config = dict(
    num_hidden_layers=8,
    hidden_size=128,
    num_attention_heads=4,
    num_key_value_heads=4,
    head_dim=32,
    intermediate_size=320,
    vocab_size=2048,
    hidden_act='swiglu',
    norm='rmsnorm',
    norm_place='pre',
    norm_eps=1e-05,
    positions='rope',
    rope_theta=10000.0,
    rope_fraction=1.0,
    qk_norm=False,
    attn_scale=0.177,
    bias='none',
    tie_word_embeddings=False,
    parallel_block=True,
    init='normal',
    init_std_qkv=0.0435,
    init_std_o=0.0435,
    init_std_up=0.0435,
    init_std_down=0.0,
    optimizer='cautious_adamw',
    learning_rate=0.00212,
    lr_mult_up=1.27,
    beta1=0.9,
    beta2=0.95,
    lr_head=0.0128,
    warmup_steps=484,
    schedule='wsd',
    decay_fraction=0.651,
    decay_shape='sqrt',
    final_lr_fraction=0.0,
    batch_tokens=32768,
    max_seq_len=1024,
    doc_mask=False,
    train_tokens=133700000,
    max_steps=4081,
    dataset='wikipedia_en',
)
Each number is 200 + 30 x the weight over the matrix's rms, rounded and kept within 0 to 999. Layers, rows and columns count from 0.

# layer 4 MLP gate, 320x128, rms 0.0903, rows 211-265, columns 0-127
202,145,192,217,196,185,215,191,228,209,167,173,217,162,196,204,178,232,193,208,162,188,172,176,179,219,224,218,213,205,174,281,237,271,205,203,163,235,218,202,172,220,158,195,203,205,169,135,228,233,205,229,169,182,177,213,159,209,249,200,213,172,204,215,201,250,235,235,222,223,233,225,156,218,189,244,181,195,210,260,194,220,288,212,226,229,175,231,179,146,154,211,197,236,205,209,169,252,188,197,210,139,164,200,182,195,174,229,255,188,147,173,245,186,193,222,239,170,192,222,252,193,174,149,203,164,225,192
179,189,197,247,160,124,176,255,234,189,183,204,170,220,270,198,201,249,165,193,149,201,185,177,200,201,231,204,159,208,227,203,249,193,231,223,223,243,177,143,193,189,251,207,201,187,219,188,231,180,206,217,175,260,180,198,220,161,191,171,216,161,207,221,213,221,285,205,200,205,173,189,192,206,172,180,161,253,188,209,229,207,264,236,242,199,189,131,157,191,211,176,218,203,153,173,175,225,196,215,207,173,182,184,208,189,184,200,229,198,200,188,205,218,206,248,187,177,163,215,237,174,206,153,222,234,216,253
234,194,168,182,215,193,230,184,206,177,200,229,153,194,192,223,209,186,183,217,196,176,199,182,215,181,197,211,171,227,163,132,172,224,206,234,228,233,223,188,165,164,168,225,227,192,215,248,193,157,179,162,197,192,258,180,177,176,172,168,200,189,181,169,151,202,235,211,256,185,160,199,162,168,208,169,157,205,206,203,176,201,198,256,232,236,136,219,231,180,188,189,206,194,173,192,201,199,177,220,192,214,144,132,159,215,158,174,196,200,191,215,202,209,202,281,166,201,203,192,211,203,231,149,236,207,199,314
191,231,208,191,205,166,227,208,138,205,224,203,172,190,219,173,185,161,196,164,159,192,198,211,228,192,214,203,250,228,183,170,232,173,187,181,194,205,167,178,202,203,220,173,202,187,188,207,199,209,189,214,192,224,202,158,184,210,213,239,175,170,215,203,196,190,241,205,152,203,177,168,135,202,202,202,184,205,223,218,205,180,251,214,192,202,165,189,201,216,210,229,152,157,183,218,161,264,212,149,197,160,212,170,227,238,196,232,193,196,244,206,220,222,225,212,190,222,177,203,207,206,187,242,221,199,242,200
182,196,196,228,213,164,169,257,195,236,195,210,194,204,225,116,179,235,158,185,187,220,166,198,141,220,160,216,165,198,222,227,207,209,206,232,150,215,180,227,208,178,243,177,165,208,194,162,161,167,275,224,171,250,194,198,208,162,178,233,180,146,219,250,214,183,204,213,186,184,196,175,206,224,178,202,214,249,208,225,218,187,234,256,217,180,190,236,187,204,172,202,196,204,236,231,280,189,218,204,230,201,191,239,229,205,211,178,236,180,213,228,160,232,185,173,205,209,230,224,149,204,206,190,165,239,204,158
212,244,147,181,196,198,250,223,240,184,181,214,178,188,180,191,192,214,146,208,212,211,179,194,185,241,185,187,198,217,208,170,225,206,203,187,219,239,171,212,163,180,202,188,195,136,214,265,184,246,181,175,178,201,178,206,199,210,187,169,187,161,254,256,252,184,216,182,197,201,213,161,218,201,187,242,166,188,175,155,228,233,233,193,197,157,228,253,175,255,206,203,181,232,131,196,112,259,206,180,255,188,170,174,181,202,190,216,220,208,197,167,220,162,192,214,219,256,225,208,213,199,205,151,153,249,233,201
201,202,184,277,215,174,241,166,217,238,203,180,215,180,252,143,161,230,286,152,196,206,262,219,265,97,195,153,251,219,220,177,145,172,225,126,154,211,250,220,173,140,221,248,174,230,187,238,210,185,163,200,211,204,268,171,224,217,229,147,193,181,255,206,137,192,188,234,245,163,203,213,192,221,214,165,198,216,303,249,174,174,167,216,224,180,195,198,214,199,226,164,269,219,199,147,202,255,219,204,227,214,253,115,204,171,181,219,230,166,192,178,163,222,241,193,159,196,203,235,231,266,227,245,190,219,231,183
172,241,174,190,186,238,168,212,219,216,174,289,202,225,290,207,207,149,181,176,196,212,159,188,199,131,159,159,208,217,217,227,214,210,157,211,216,234,187,152,213,255,246,156,225,194,223,195,228,170,218,204,175,220,222,232,163,158,223,140,183,216,203,193,180,214,183,212,177,244,189,142,218,223,218,190,222,242,228,186,274,227,267,169,203,189,209,211,155,227,170,207,227,181,235,170,239,198,212,189,198,164,234,199,273,177,223,177,203,178,211,195,221,203,221,198,222,199,226,177,182,182,185,225,107,235,208,145
236,237,224,158,237,187,244,176,148,245,228,186,265,197,159,160,174,166,225,224,191,191,247,180,228,209,164,164,186,217,227,179,180,189,214,237,213,168,216,231,208,151,209,271,176,215,184,236,204,250,194,186,236,221,218,179,232,151,200,185,266,213,218,196,141,210,241,190,237,203,191,207,182,166,228,213,231,236,203,202,187,158,154,236,225,204,227,184,213,167,233,218,184,208,169,189,225,214,189,201,214,186,175,220,157,188,162,153,217,182,220,189,137,191,241,226,152,226,190,214,144,235,219,243,226,181,210,237
210,154,177,199,189,226,228,173,216,193,178,204,181,192,200,172,266,120,182,261,176,186,182,240,181,210,228,212,252,236,150,171,235,216,226,174,159,220,222,154,203,172,202,205,217,168,217,266,225,224,206,152,193,170,202,187,225,132,184,231,187,184,177,204,196,198,235,267,226,213,179,228,202,170,165,194,217,139,222,241,200,142,191,127,194,150,179,209,194,235,137,181,242,187,213,208,175,193,221,186,170,202,182,230,211,149,200,281,241,201,161,187,229,183,186,193,255,200,209,195,219,235,163,160,193,180,197,208
231,204,238,231,116,140,156,229,174,203,165,195,226,219,207,135,213,150,243,204,177,206,189,243,281,230,208,204,264,206,193,187,118,133,220,168,224,241,194,158,186,188,175,228,152,162,161,170,168,188,191,189,177,177,198,180,211,224,210,162,187,211,183,182,196,201,204,224,167,197,129,251,268,183,202,182,161,146,282,239,169,189,212,197,277,139,206,239,224,254,224,206,231,189,207,216,208,235,198,289,215,181,188,175,196,211,186,174,230,229,176,200,179,192,192,198,229,192,192,192,246,213,203,196,207,180,231,235
205,177,131,228,196,204,222,203,211,188,208,230,179,237,217,249,205,208,209,142,229,145,254,217,183,183,185,171,196,187,172,235,243,223,173,217,143,221,195,218,208,214,202,231,221,168,230,193,207,177,231,219,193,201,199,193,232,195,223,191,201,197,209,187,233,185,204,241,198,198,219,162,137,234,203,238,188,229,177,131,227,157,249,168,203,149,131,238,173,245,188,220,227,180,187,225,154,241,196,182,163,229,199,194,180,199,209,220,157,246,227,118,167,169,224,189,147,212,215,199,248,174,199,218,178,188,204,146
205,260,239,236,182,203,196,152,182,248,164,213,205,264,231,174,178,125,189,179,179,176,201,168,199,224,155,251,249,194,218,209,177,170,221,209,190,195,208,220,155,180,218,216,144,226,173,181,222,202,215,227,189,208,167,230,161,177,230,172,198,182,186,161,124,283,234,237,178,186,197,188,162,225,198,259,215,222,201,221,201,219,206,270,165,231,180,186,220,148,219,211,195,188,191,213,219,160,208,219,196,156,181,201,201,199,185,169,170,205,228,254,190,189,198,193,185,218,240,193,180,203,202,249,204,139,224,187
193,206,216,206,205,210,163,212,236,259,177,209,242,226,249,212,210,228,203,183,104,167,247,201,190,145,182,148,181,208,200,215,176,181,201,244,281,169,227,175,155,236,251,164,125,212,216,197,206,147,236,217,186,208,228,241,152,173,170,218,216,188,212,217,176,214,180,212,151,209,224,176,172,184,250,180,202,228,199,170,256,224,159,194,198,162,223,188,209,195,189,221,254,162,221,208,218,164,207,147,252,181,184,197,164,237,197,179,172,209,171,220,186,166,206,196,227,186,220,205,153,187,165,205,195,152,224,175
195,235,250,209,171,165,163,213,219,177,232,203,219,247,258,199,183,193,218,223,208,226,207,196,205,256,166,196,154,180,238,160,159,164,201,265,158,202,229,260,187,231,158,181,215,178,221,156,213,174,213,213,168,136,209,179,195,200,198,156,237,223,198,239,194,138,197,230,167,155,188,143,193,169,218,180,204,284,163,235,188,215,239,250,242,205,221,179,254,215,188,224,217,217,180,176,264,172,225,164,229,211,221,183,169,213,143,193,252,234,175,246,158,181,232,190,226,214,205,215,207,179,215,238,197,265,178,212
202,233,174,289,243,174,246,187,222,213,193,251,168,240,214,186,209,235,225,152,237,206,220,177,197,170,150,206,191,211,211,205,134,188,185,230,216,241,222,194,206,186,204,189,183,153,195,200,245,176,234,240,137,232,228,145,195,200,205,162,273,200,236,201,225,168,188,205,199,195,207,199,133,183,188,235,246,221,151,247,154,193,189,204,218,115,186,167,264,204,159,221,177,205,178,257,218,248,232,183,188,200,213,127,186,205,155,245,196,175,231,200,182,185,190,182,249,240,183,182,205,163,279,186,233,254,131,182
190,203,247,241,234,180,141,206,164,196,187,198,200,257,219,208,243,203,279,221,206,167,235,213,190,159,214,213,232,210,160,180,217,212,237,269,238,215,221,195,199,156,198,199,188,222,160,154,215,168,256,189,237,156,211,206,242,196,202,212,263,230,167,209,136,213,212,209,182,170,177,246,219,177,194,209,204,190,167,146,270,247,215,166,188,178,165,166,206,173,159,159,173,234,211,188,231,186,182,237,171,218,197,213,209,234,228,153,210,159,201,225,197,194,257,167,233,199,194,199,203,197,175,226,219,146,203,215
237,230,233,246,129,196,146,208,158,236,181,166,235,245,199,197,177,222,207,186,178,220,204,175,248,254,210,217,274,292,189,190,196,207,158,194,216,205,269,180,214,214,185,207,196,217,157,156,218,139,195,161,202,259,180,154,185,152,169,192,216,209,206,268,206,222,228,211,210,194,225,247,248,174,212,189,183,175,229,210,174,223,189,213,167,186,186,219,192,180,174,196,227,206,167,231,202,194,200,268,213,206,182,211,180,150,231,228,222,220,210,216,220,219,214,193,240,189,208,231,252,202,159,256,238,164,217,220
200,187,190,221,199,162,179,197,184,197,208,180,212,213,229,226,189,198,209,188,191,180,231,200,230,190,154,243,219,205,182,220,250,171,167,179,200,217,231,230,209,191,162,181,225,194,186,201,263,156,249,235,206,230,195,147,246,248,183,216,252,183,145,246,235,216,261,251,232,173,217,241,210,235,251,155,137,207,143,238,210,175,195,216,151,194,181,193,170,119,165,171,202,252,231,167,189,180,201,229,176,236,181,147,221,130,208,203,175,200,197,160,212,210,251,207,273,159,216,173,271,205,207,228,214,196,159,231
206,197,241,175,123,174,193,195,170,203,196,231,168,242,191,226,220,167,238,169,122,220,204,196,243,247,231,151,218,218,249,202,204,187,202,173,239,205,217,185,180,180,181,184,233,250,215,185,195,210,137,181,249,214,183,227,187,226,173,202,263,167,240,222,175,288,196,219,207,181,177,207,225,157,135,145,169,201,217,199,204,252,221,231,272,188,172,242,207,181,218,211,232,236,207,246,239,171,256,233,247,221,177,190,166,212,207,189,250,171,168,195,195,202,203,206,233,234,214,224,212,216,206,216,208,246,176,208
181,157,212,204,244,225,206,254,233,215,205,198,192,177,190,205,209,219,248,228,201,134,203,165,238,187,224,148,175,223,150,210,245,196,147,206,193,237,279,154,196,224,244,234,149,237,190,251,179,217,214,147,233,220,216,134,218,241,202,178,217,215,187,221,119,221,211,164,188,237,246,209,263,165,180,188,148,162,214,228,183,224,176,167,243,142,168,192,221,195,153,185,259,232,271,165,195,201,209,210,188,233,236,164,227,216,214,241,204,234,202,238,219,166,199,246,227,220,180,200,203,247,172,257,220,172,218,210
216,209,219,235,210,223,188,240,210,200,176,224,235,208,165,181,199,186,184,199,156,205,171,191,212,258,233,173,183,192,231,162,211,155,191,186,223,248,207,203,188,163,201,188,179,223,177,233,221,255,178,117,230,200,211,186,181,248,152,168,197,171,177,171,187,170,264,194,170,225,167,172,201,161,188,208,177,167,204,166,209,254,137,156,245,151,220,194,202,237,178,271,251,193,210,148,208,241,234,253,232,183,161,185,215,240,143,178,196,218,222,218,233,229,209,237,244,187,241,195,254,184,185,210,234,171,205,208
193,177,212,225,183,180,164,183,191,194,253,193,108,215,158,207,223,238,261,233,166,163,234,203,214,192,210,177,173,193,136,207,166,175,228,168,228,251,165,198,177,169,213,181,161,244,156,150,203,220,180,150,192,232,223,206,173,261,205,187,214,162,209,190,239,141,230,200,141,181,184,181,146,155,172,169,207,233,232,236,208,261,228,206,181,217,229,167,173,190,188,235,204,188,244,237,179,233,209,191,170,217,212,189,241,269,172,221,217,245,229,169,177,191,193,232,199,168,189,186,294,203,246,196,230,149,189,236
164,235,177,248,236,190,153,194,201,204,240,221,201,206,230,172,221,248,205,177,206,196,238,168,213,195,218,218,164,265,208,229,200,209,212,177,195,168,196,239,191,210,160,204,180,193,231,186,224,152,197,274,181,194,252,113,233,218,197,220,183,168,205,183,145,182,201,205,237,213,213,227,225,218,225,182,186,221,203,235,196,177,182,153,181,197,220,176,187,177,176,185,165,144,191,227,187,213,200,223,186,199,210,194,230,228,244,215,179,202,222,180,233,232,244,178,237,195,188,241,276,219,191,226,199,196,187,243
204,213,233,201,175,213,195,218,145,195,167,166,128,200,230,180,202,168,193,193,164,216,221,158,213,304,155,206,216,238,243,223,200,208,165,219,196,188,167,206,183,197,161,216,225,177,191,266,218,243,166,171,234,239,216,222,188,137,160,230,248,141,169,235,228,231,249,210,175,206,181,182,206,201,142,153,131,224,202,252,245,204,154,180,216,195,216,226,234,201,92,211,204,249,199,220,208,236,265,238,232,161,198,170,184,262,197,226,150,222,210,234,107,190,203,212,252,183,208,236,189,195,194,171,248,218,203,164
210,218,214,192,163,199,212,169,177,161,245,175,192,224,206,225,223,179,177,194,180,178,218,177,192,276,263,228,182,229,238,209,209,206,194,193,223,209,193,163,183,207,198,160,193,199,203,192,207,181,211,204,207,205,175,221,180,219,227,139,174,203,203,187,173,214,259,191,218,209,184,178,154,204,216,153,122,214,197,203,193,211,249,271,235,202,216,137,127,205,163,190,185,167,218,109,205,187,217,205,169,139,180,186,213,149,180,164,188,240,185,218,167,232,199,191,254,240,201,217,204,211,158,220,236,228,173,176
215,216,201,221,245,219,214,241,223,199,246,275,217,209,205,216,191,197,237,150,208,172,222,183,203,166,221,202,206,188,167,131,213,183,130,215,219,219,214,212,200,189,239,235,204,204,199,262,251,168,165,183,137,221,196,172,193,212,211,195,178,218,156,238,232,199,161,176,207,200,174,175,238,204,220,233,202,218,202,180,179,220,216,205,218,155,194,156,170,257,241,172,245,232,149,185,184,217,243,193,257,234,202,172,208,231,219,215,227,162,205,153,198,182,212,148,194,178,213,222,188,174,209,249,189,197,199,158
186,163,177,256,199,175,203,178,181,226,155,184,215,224,199,218,212,152,214,180,225,180,194,201,192,199,208,188,227,198,184,292,222,234,183,205,154,209,222,198,212,139,225,146,200,199,146,194,189,196,247,207,197,192,197,185,205,159,186,141,177,201,230,205,160,171,214,252,234,224,201,207,175,224,198,181,151,204,236,220,202,199,204,169,189,202,192,182,234,190,255,158,185,166,222,178,186,183,158,234,149,174,201,208,218,181,199,201,201,201,229,197,241,229,230,214,197,248,192,197,258,199,178,217,210,158,234,215
194,215,189,194,200,242,204,194,159,221,196,215,205,193,209,243,243,230,190,208,249,184,234,165,255,216,236,226,216,199,209,182,168,211,206,200,249,184,238,185,177,222,192,194,189,245,222,167,185,205,244,170,220,165,181,159,233,147,206,184,200,213,193,185,197,214,200,204,202,247,200,259,225,197,178,202,180,171,224,232,215,195,170,177,215,185,175,135,268,119,243,270,184,194,253,157,233,231,193,222,184,245,126,251,240,205,171,219,219,155,250,208,207,232,220,233,233,169,204,217,196,187,212,206,198,244,186,240
225,196,205,169,173,172,198,173,213,167,186,159,169,189,209,232,187,192,229,266,230,205,213,189,194,241,234,218,165,190,162,173,169,198,253,203,219,209,228,178,142,204,170,210,153,222,245,164,141,214,188,217,197,175,209,205,137,206,243,172,209,200,230,220,158,150,182,221,199,215,204,229,224,137,165,226,167,158,218,168,181,213,202,212,223,224,192,191,228,161,189,221,214,225,229,205,210,227,221,261,205,212,195,198,151,209,163,241,185,241,156,247,171,168,158,205,164,199,210,216,256,244,213,149,208,256,236,210
194,202,209,193,183,193,183,163,202,225,168,162,231,210,186,240,238,201,197,232,237,215,196,186,194,231,197,142,156,188,144,250,168,214,234,244,242,241,173,232,167,233,208,261,200,222,171,222,231,177,214,203,162,180,220,161,206,184,209,228,227,152,220,271,205,241,240,225,204,201,204,199,252,188,238,237,221,261,187,188,184,237,274,253,173,241,157,202,263,168,198,169,189,194,192,227,211,200,228,209,251,234,197,152,170,263,205,247,176,200,191,224,136,221,248,165,271,166,192,201,231,228,226,238,227,204,165,225
286,244,183,181,216,225,238,216,212,194,235,197,205,227,191,192,227,190,226,210,234,190,207,207,171,218,230,147,198,229,225,195,199,233,231,191,216,202,232,245,174,229,175,198,159,193,216,230,183,168,187,159,160,223,172,232,172,223,192,229,214,194,234,210,161,200,135,193,242,202,171,166,216,201,220,271,244,178,246,168,207,208,143,166,246,229,213,158,162,179,193,243,218,233,201,219,161,216,244,253,237,193,159,250,151,284,224,212,172,145,201,171,126,199,122,204,206,192,213,215,169,212,210,191,183,261,215,256
197,181,202,187,164,147,237,220,195,252,225,206,245,209,233,164,197,231,212,146,196,192,197,241,199,249,190,195,190,178,215,180,179,206,160,243,176,205,178,163,219,143,211,256,250,140,194,203,133,172,242,227,218,215,230,187,232,188,185,157,254,203,199,199,208,168,180,205,224,177,165,188,187,189,232,131,187,231,207,212,158,222,217,153,239,201,197,290,228,191,243,283,214,219,193,182,214,194,222,189,170,253,241,156,240,128,171,166,235,228,182,177,183,174,213,183,156,180,182,233,198,188,252,189,189,266,197,168
229,243,181,196,185,189,197,198,183,223,188,260,165,178,247,169,183,224,216,205,177,225,197,207,186,260,216,211,165,175,189,226,234,225,201,184,236,236,237,215,230,208,213,189,225,198,221,201,172,206,215,162,197,166,159,187,228,159,190,181,246,208,198,214,190,196,214,242,208,193,225,203,171,164,238,196,220,204,185,192,204,254,227,231,235,247,166,205,168,214,203,235,220,222,264,219,221,209,217,185,205,233,193,199,187,201,167,230,248,202,187,180,219,148,194,203,211,199,214,219,187,219,230,177,219,193,188,180
206,226,194,190,232,235,206,214,190,272,206,211,169,187,198,203,217,205,231,217,191,196,233,222,195,244,160,176,220,203,174,215,152,191,216,205,218,271,192,205,161,207,210,212,159,260,177,194,195,202,191,162,194,239,224,198,217,258,161,210,172,140,152,187,209,164,205,237,200,177,205,156,147,187,163,199,231,223,200,249,232,228,190,159,185,148,200,177,211,158,196,157,225,149,233,235,219,226,237,217,136,208,218,200,251,246,211,242,223,186,220,222,194,176,171,222,157,204,169,191,206,223,227,284,199,224,182,136
196,198,161,179,183,274,187,212,177,176,212,219,177,174,211,227,194,212,218,210,170,169,260,159,280,164,201,197,202,180,170,193,207,204,211,182,148,200,201,225,153,237,206,154,197,147,226,226,214,156,212,175,157,183,185,214,184,195,230,210,202,176,227,217,251,183,197,178,183,203,212,148,187,228,218,241,148,189,201,173,207,167,197,220,247,177,177,199,205,191,225,171,234,204,202,220,229,188,198,186,236,174,249,190,212,239,190,219,179,189,234,195,191,205,204,183,166,188,245,146,170,214,206,164,229,194,202,219
208,162,196,218,190,168,189,200,224,193,226,219,164,212,186,194,218,181,198,220,212,201,205,196,282,197,247,247,186,220,127,186,218,224,211,207,220,197,225,168,209,180,195,189,236,177,175,187,253,162,232,227,154,201,213,222,183,203,166,189,246,195,218,185,162,209,269,191,196,186,180,211,165,201,221,189,151,210,174,198,214,161,204,193,239,183,188,202,222,189,231,192,197,222,192,170,163,166,174,185,225,189,197,144,187,189,188,185,197,204,212,179,137,200,171,243,168,218,231,165,235,210,196,144,263,222,217,227
260,184,184,181,171,225,204,206,237,181,213,192,191,220,201,175,193,194,173,198,130,210,233,169,199,220,209,209,205,210,178,181,194,166,215,138,183,238,193,212,166,252,220,250,167,233,218,212,225,202,180,210,132,245,200,173,189,239,175,227,212,211,187,238,193,234,225,219,219,141,200,238,182,157,235,226,201,177,185,193,168,197,223,204,242,231,205,234,225,117,184,271,192,258,204,176,124,206,177,207,231,192,205,213,176,170,216,191,221,234,171,222,147,172,146,227,205,211,214,206,216,172,186,172,197,231,208,245
201,240,184,218,212,240,257,199,151,165,191,216,218,227,176,179,254,207,219,202,234,203,171,190,254,268,228,216,141,205,224,164,217,126,264,143,214,180,199,245,243,140,217,207,166,276,239,184,164,199,202,191,233,171,254,123,220,221,189,220,209,225,247,219,161,214,226,210,245,182,225,204,163,180,194,220,245,174,214,201,159,196,165,142,227,256,237,166,200,218,163,269,187,175,218,174,167,188,204,228,220,195,182,180,206,205,198,188,243,179,169,194,218,217,208,211,166,247,247,213,212,156,204,187,222,209,193,250
191,195,202,210,213,212,157,199,205,219,150,227,202,229,231,198,188,152,197,186,230,190,194,175,211,194,93,141,226,209,189,204,223,174,186,236,181,213,177,191,181,192,224,117,210,163,203,177,173,170,242,229,182,200,185,211,257,151,203,202,236,195,217,249,203,144,171,146,152,203,229,144,190,201,167,186,244,273,203,189,295,232,217,146,197,185,126,268,119,184,147,236,237,186,177,187,226,172,242,181,196,221,237,150,216,159,148,163,235,227,194,182,207,139,286,154,233,213,228,186,188,178,224,237,231,185,203,185
186,205,185,228,207,172,187,174,184,201,209,183,157,236,208,167,219,235,199,254,163,252,184,173,251,209,192,235,187,228,214,190,223,148,224,231,152,187,200,196,211,178,189,245,180,221,233,186,187,201,189,211,181,131,175,175,224,215,186,195,218,156,195,198,195,220,205,211,186,225,246,173,250,195,233,220,226,166,168,234,199,171,201,147,197,193,175,223,224,225,181,201,256,206,180,194,191,186,185,209,185,239,218,193,148,208,195,212,211,173,160,210,181,180,234,233,265,167,200,249,166,213,202,210,183,223,156,200
189,159,245,217,164,172,192,220,244,240,209,174,286,224,202,167,194,232,265,146,226,266,225,186,251,161,210,201,171,217,173,219,200,247,192,206,209,169,260,218,210,232,221,231,232,194,204,219,164,160,184,194,235,265,209,200,207,217,196,246,192,147,175,184,219,166,194,217,220,181,186,276,191,162,216,172,190,223,178,171,233,176,168,182,261,178,179,209,222,191,269,194,219,188,173,183,188,222,218,217,205,245,232,183,210,151,212,235,196,197,150,196,206,152,233,182,112,171,223,193,191,212,187,165,238,245,179,202
176,181,196,228,243,158,199,220,229,219,224,217,165,206,202,178,170,236,236,152,186,216,196,247,210,181,223,232,242,162,156,183,230,210,171,207,197,216,179,188,209,183,172,201,240,108,192,194,264,217,237,226,192,186,201,161,184,199,240,161,226,190,217,158,233,186,218,206,158,206,220,197,169,196,210,169,224,236,199,190,238,143,261,206,190,199,175,237,206,173,178,217,153,168,197,149,219,233,206,202,167,176,254,176,226,168,191,241,226,228,208,175,217,186,213,182,181,195,177,199,244,167,240,205,147,220,198,182
250,224,219,199,179,213,186,196,186,255,210,223,206,241,182,217,187,165,244,185,225,176,234,128,171,220,184,175,227,258,197,228,188,201,223,235,207,213,175,219,184,253,233,197,121,230,220,173,200,172,235,234,170,183,143,177,181,206,228,221,226,197,214,203,184,233,163,169,175,212,253,209,226,212,178,221,195,165,239,229,194,211,253,217,255,208,236,208,208,156,202,110,190,207,216,211,220,201,204,224,238,201,200,229,188,179,190,201,218,236,209,198,180,152,201,228,236,246,208,187,196,218,205,263,216,171,220,162
163,201,184,217,180,206,211,226,271,207,221,173,199,232,213,190,218,242,156,161,195,217,198,204,182,181,244,160,253,216,179,241,229,175,188,166,192,202,156,216,173,242,216,187,227,204,173,196,198,167,201,159,214,251,172,238,186,214,228,209,191,216,258,234,254,205,208,254,180,253,140,219,187,195,153,171,228,201,229,183,216,172,218,203,166,144,263,190,146,252,168,163,196,178,202,164,209,213,211,198,235,193,183,208,213,188,265,172,210,203,226,162,176,221,164,216,197,210,216,210,190,227,192,165,149,184,213,200
203,206,216,179,178,180,154,205,189,211,201,184,217,228,266,202,227,170,238,166,172,235,232,148,238,231,237,173,190,196,224,215,151,207,138,188,272,160,174,237,206,180,240,205,202,247,248,219,208,207,235,198,209,263,203,149,233,216,200,192,226,201,174,208,204,201,183,231,233,179,176,208,225,181,197,144,213,137,215,221,231,168,207,184,234,162,192,216,194,201,176,270,211,207,200,101,230,193,228,249,195,188,192,218,229,198,193,154,182,205,206,253,171,227,239,172,230,218,213,270,186,184,226,226,197,258,193,196
214,166,247,186,144,172,180,201,240,177,231,216,160,203,197,209,183,193,188,220,184,172,237,199,201,240,198,186,187,257,174,227,141,191,259,221,193,232,243,186,164,176,195,211,215,197,240,161,191,203,213,199,176,162,213,228,208,168,163,145,189,198,186,180,153,223,219,189,203,202,224,280,204,173,178,203,174,178,205,179,194,195,201,159,264,248,164,188,234,162,195,214,253,211,233,225,233,201,194,265,224,215,166,147,174,222,225,207,224,217,180,179,189,172,204,206,207,211,213,226,243,219,238,177,246,224,215,250
174,140,206,238,223,223,164,253,200,192,201,207,237,232,198,229,217,239,226,205,186,163,198,250,200,260,209,187,201,263,243,227,152,180,239,209,229,211,173,261,190,163,157,263,215,228,173,274,168,164,216,182,210,239,171,170,172,231,164,176,200,175,208,221,186,210,187,242,254,216,180,202,225,115,225,246,220,158,236,202,185,188,199,195,223,224,190,182,222,210,156,203,237,209,178,228,188,249,207,240,236,245,225,175,196,202,202,209,193,158,203,160,174,241,217,208,200,218,206,235,193,227,191,166,194,240,286,248
149,185,215,231,219,204,156,190,237,200,193,161,236,196,223,259,223,224,190,212,193,205,203,202,188,174,245,192,194,198,169,183,249,184,183,223,187,179,251,221,216,187,157,220,218,196,212,200,218,208,233,177,181,163,186,213,190,179,219,202,267,225,199,241,204,213,170,238,208,250,303,251,207,194,214,200,184,194,185,194,190,171,193,221,232,242,248,196,187,184,215,179,178,194,216,207,194,184,191,165,188,198,205,206,217,226,183,230,229,180,130,166,202,180,201,230,241,197,189,208,175,213,203,201,248,202,257,200
183,213,218,215,214,203,248,189,132,235,194,164,159,208,203,168,167,215,206,158,206,217,181,233,222,195,152,209,182,161,197,182,188,170,189,186,100,247,214,169,228,183,209,192,151,155,196,252,209,229,197,190,235,151,245,169,157,216,198,213,259,187,206,214,210,174,225,266,221,185,97,179,206,200,189,149,250,237,168,224,219,205,245,174,239,205,214,215,167,219,125,267,235,239,190,167,249,199,231,236,216,238,178,181,218,275,220,202,222,260,205,172,190,184,189,188,149,155,177,266,212,198,213,200,215,154,204,205
185,155,180,197,153,131,192,195,241,234,217,171,268,251,191,181,215,192,197,150,203,238,199,199,224,232,204,186,230,209,244,225,194,187,236,209,140,213,262,251,210,222,198,172,200,211,173,188,189,239,203,252,220,175,246,224,219,212,208,222,208,213,227,194,200,218,219,208,216,177,232,210,197,226,177,202,187,210,220,222,222,217,246,173,187,188,150,268,196,171,232,240,273,215,191,173,183,172,218,220,185,216,202,203,195,163,156,222,262,216,157,180,224,153,167,183,168,237,221,219,146,193,207,169,174,224,204,164
196,171,219,175,145,187,227,196,217,195,249,234,257,208,232,150,188,148,205,145,180,235,203,188,185,255,204,160,133,188,234,174,205,203,242,204,133,242,228,182,192,168,196,226,189,166,242,245,212,223,195,206,128,241,184,189,178,203,208,196,232,223,251,202,200,174,188,241,190,173,167,171,202,197,193,233,171,191,214,210,171,227,155,161,201,209,199,218,263,223,206,208,225,211,218,188,171,248,196,214,207,240,197,203,178,200,203,192,167,211,194,154,161,118,170,228,133,163,188,192,183,201,222,221,183,206,194,152
170,236,237,179,168,187,167,210,158,207,221,209,169,238,219,142,207,228,210,196,239,205,235,207,253,219,213,218,210,222,236,235,195,186,162,144,267,161,182,194,221,258,190,208,263,259,187,200,161,176,208,245,211,179,190,100,174,210,181,221,235,189,222,257,175,194,195,198,198,232,207,285,163,193,135,191,232,183,214,186,235,227,222,208,177,197,258,173,206,197,195,201,197,217,222,171,245,235,212,257,251,242,217,218,210,187,216,210,185,229,219,191,199,219,246,191,231,193,180,215,214,196,161,243,195,181,214,191
179,164,204,172,164,202,243,227,219,182,226,231,236,255,215,219,220,128,167,197,179,199,168,173,217,238,196,167,204,214,179,184,186,212,229,197,145,195,219,180,205,247,203,262,219,240,193,191,213,250,179,142,175,191,224,205,199,244,221,115,184,188,216,195,200,266,223,222,234,220,224,154,207,238,175,241,204,227,189,198,180,253,192,200,215,170,207,200,195,208,197,233,194,221,198,202,167,279,205,220,170,159,250,253,168,180,215,244,206,179,187,107,237,209,193,224,213,215,176,207,210,207,227,217,218,171,232,210
261,229,177,221,186,164,241,176,183,205,230,183,212,214,210,137,170,196,188,207,161,230,193,154,192,299,200,146,203,268,219,134,201,204,184,176,223,206,203,216,222,219,253,250,182,172,215,231,179,215,150,231,235,213,249,193,174,236,189,178,196,167,208,169,206,187,211,221,244,208,139,181,196,149,171,145,187,147,250,250,167,238,199,178,240,184,174,210,228,226,208,174,229,258,185,146,208,198,194,218,196,257,212,190,200,218,213,194,217,221,134,197,188,155,245,192,162,235,198,199,170,181,219,182,217,213,217,243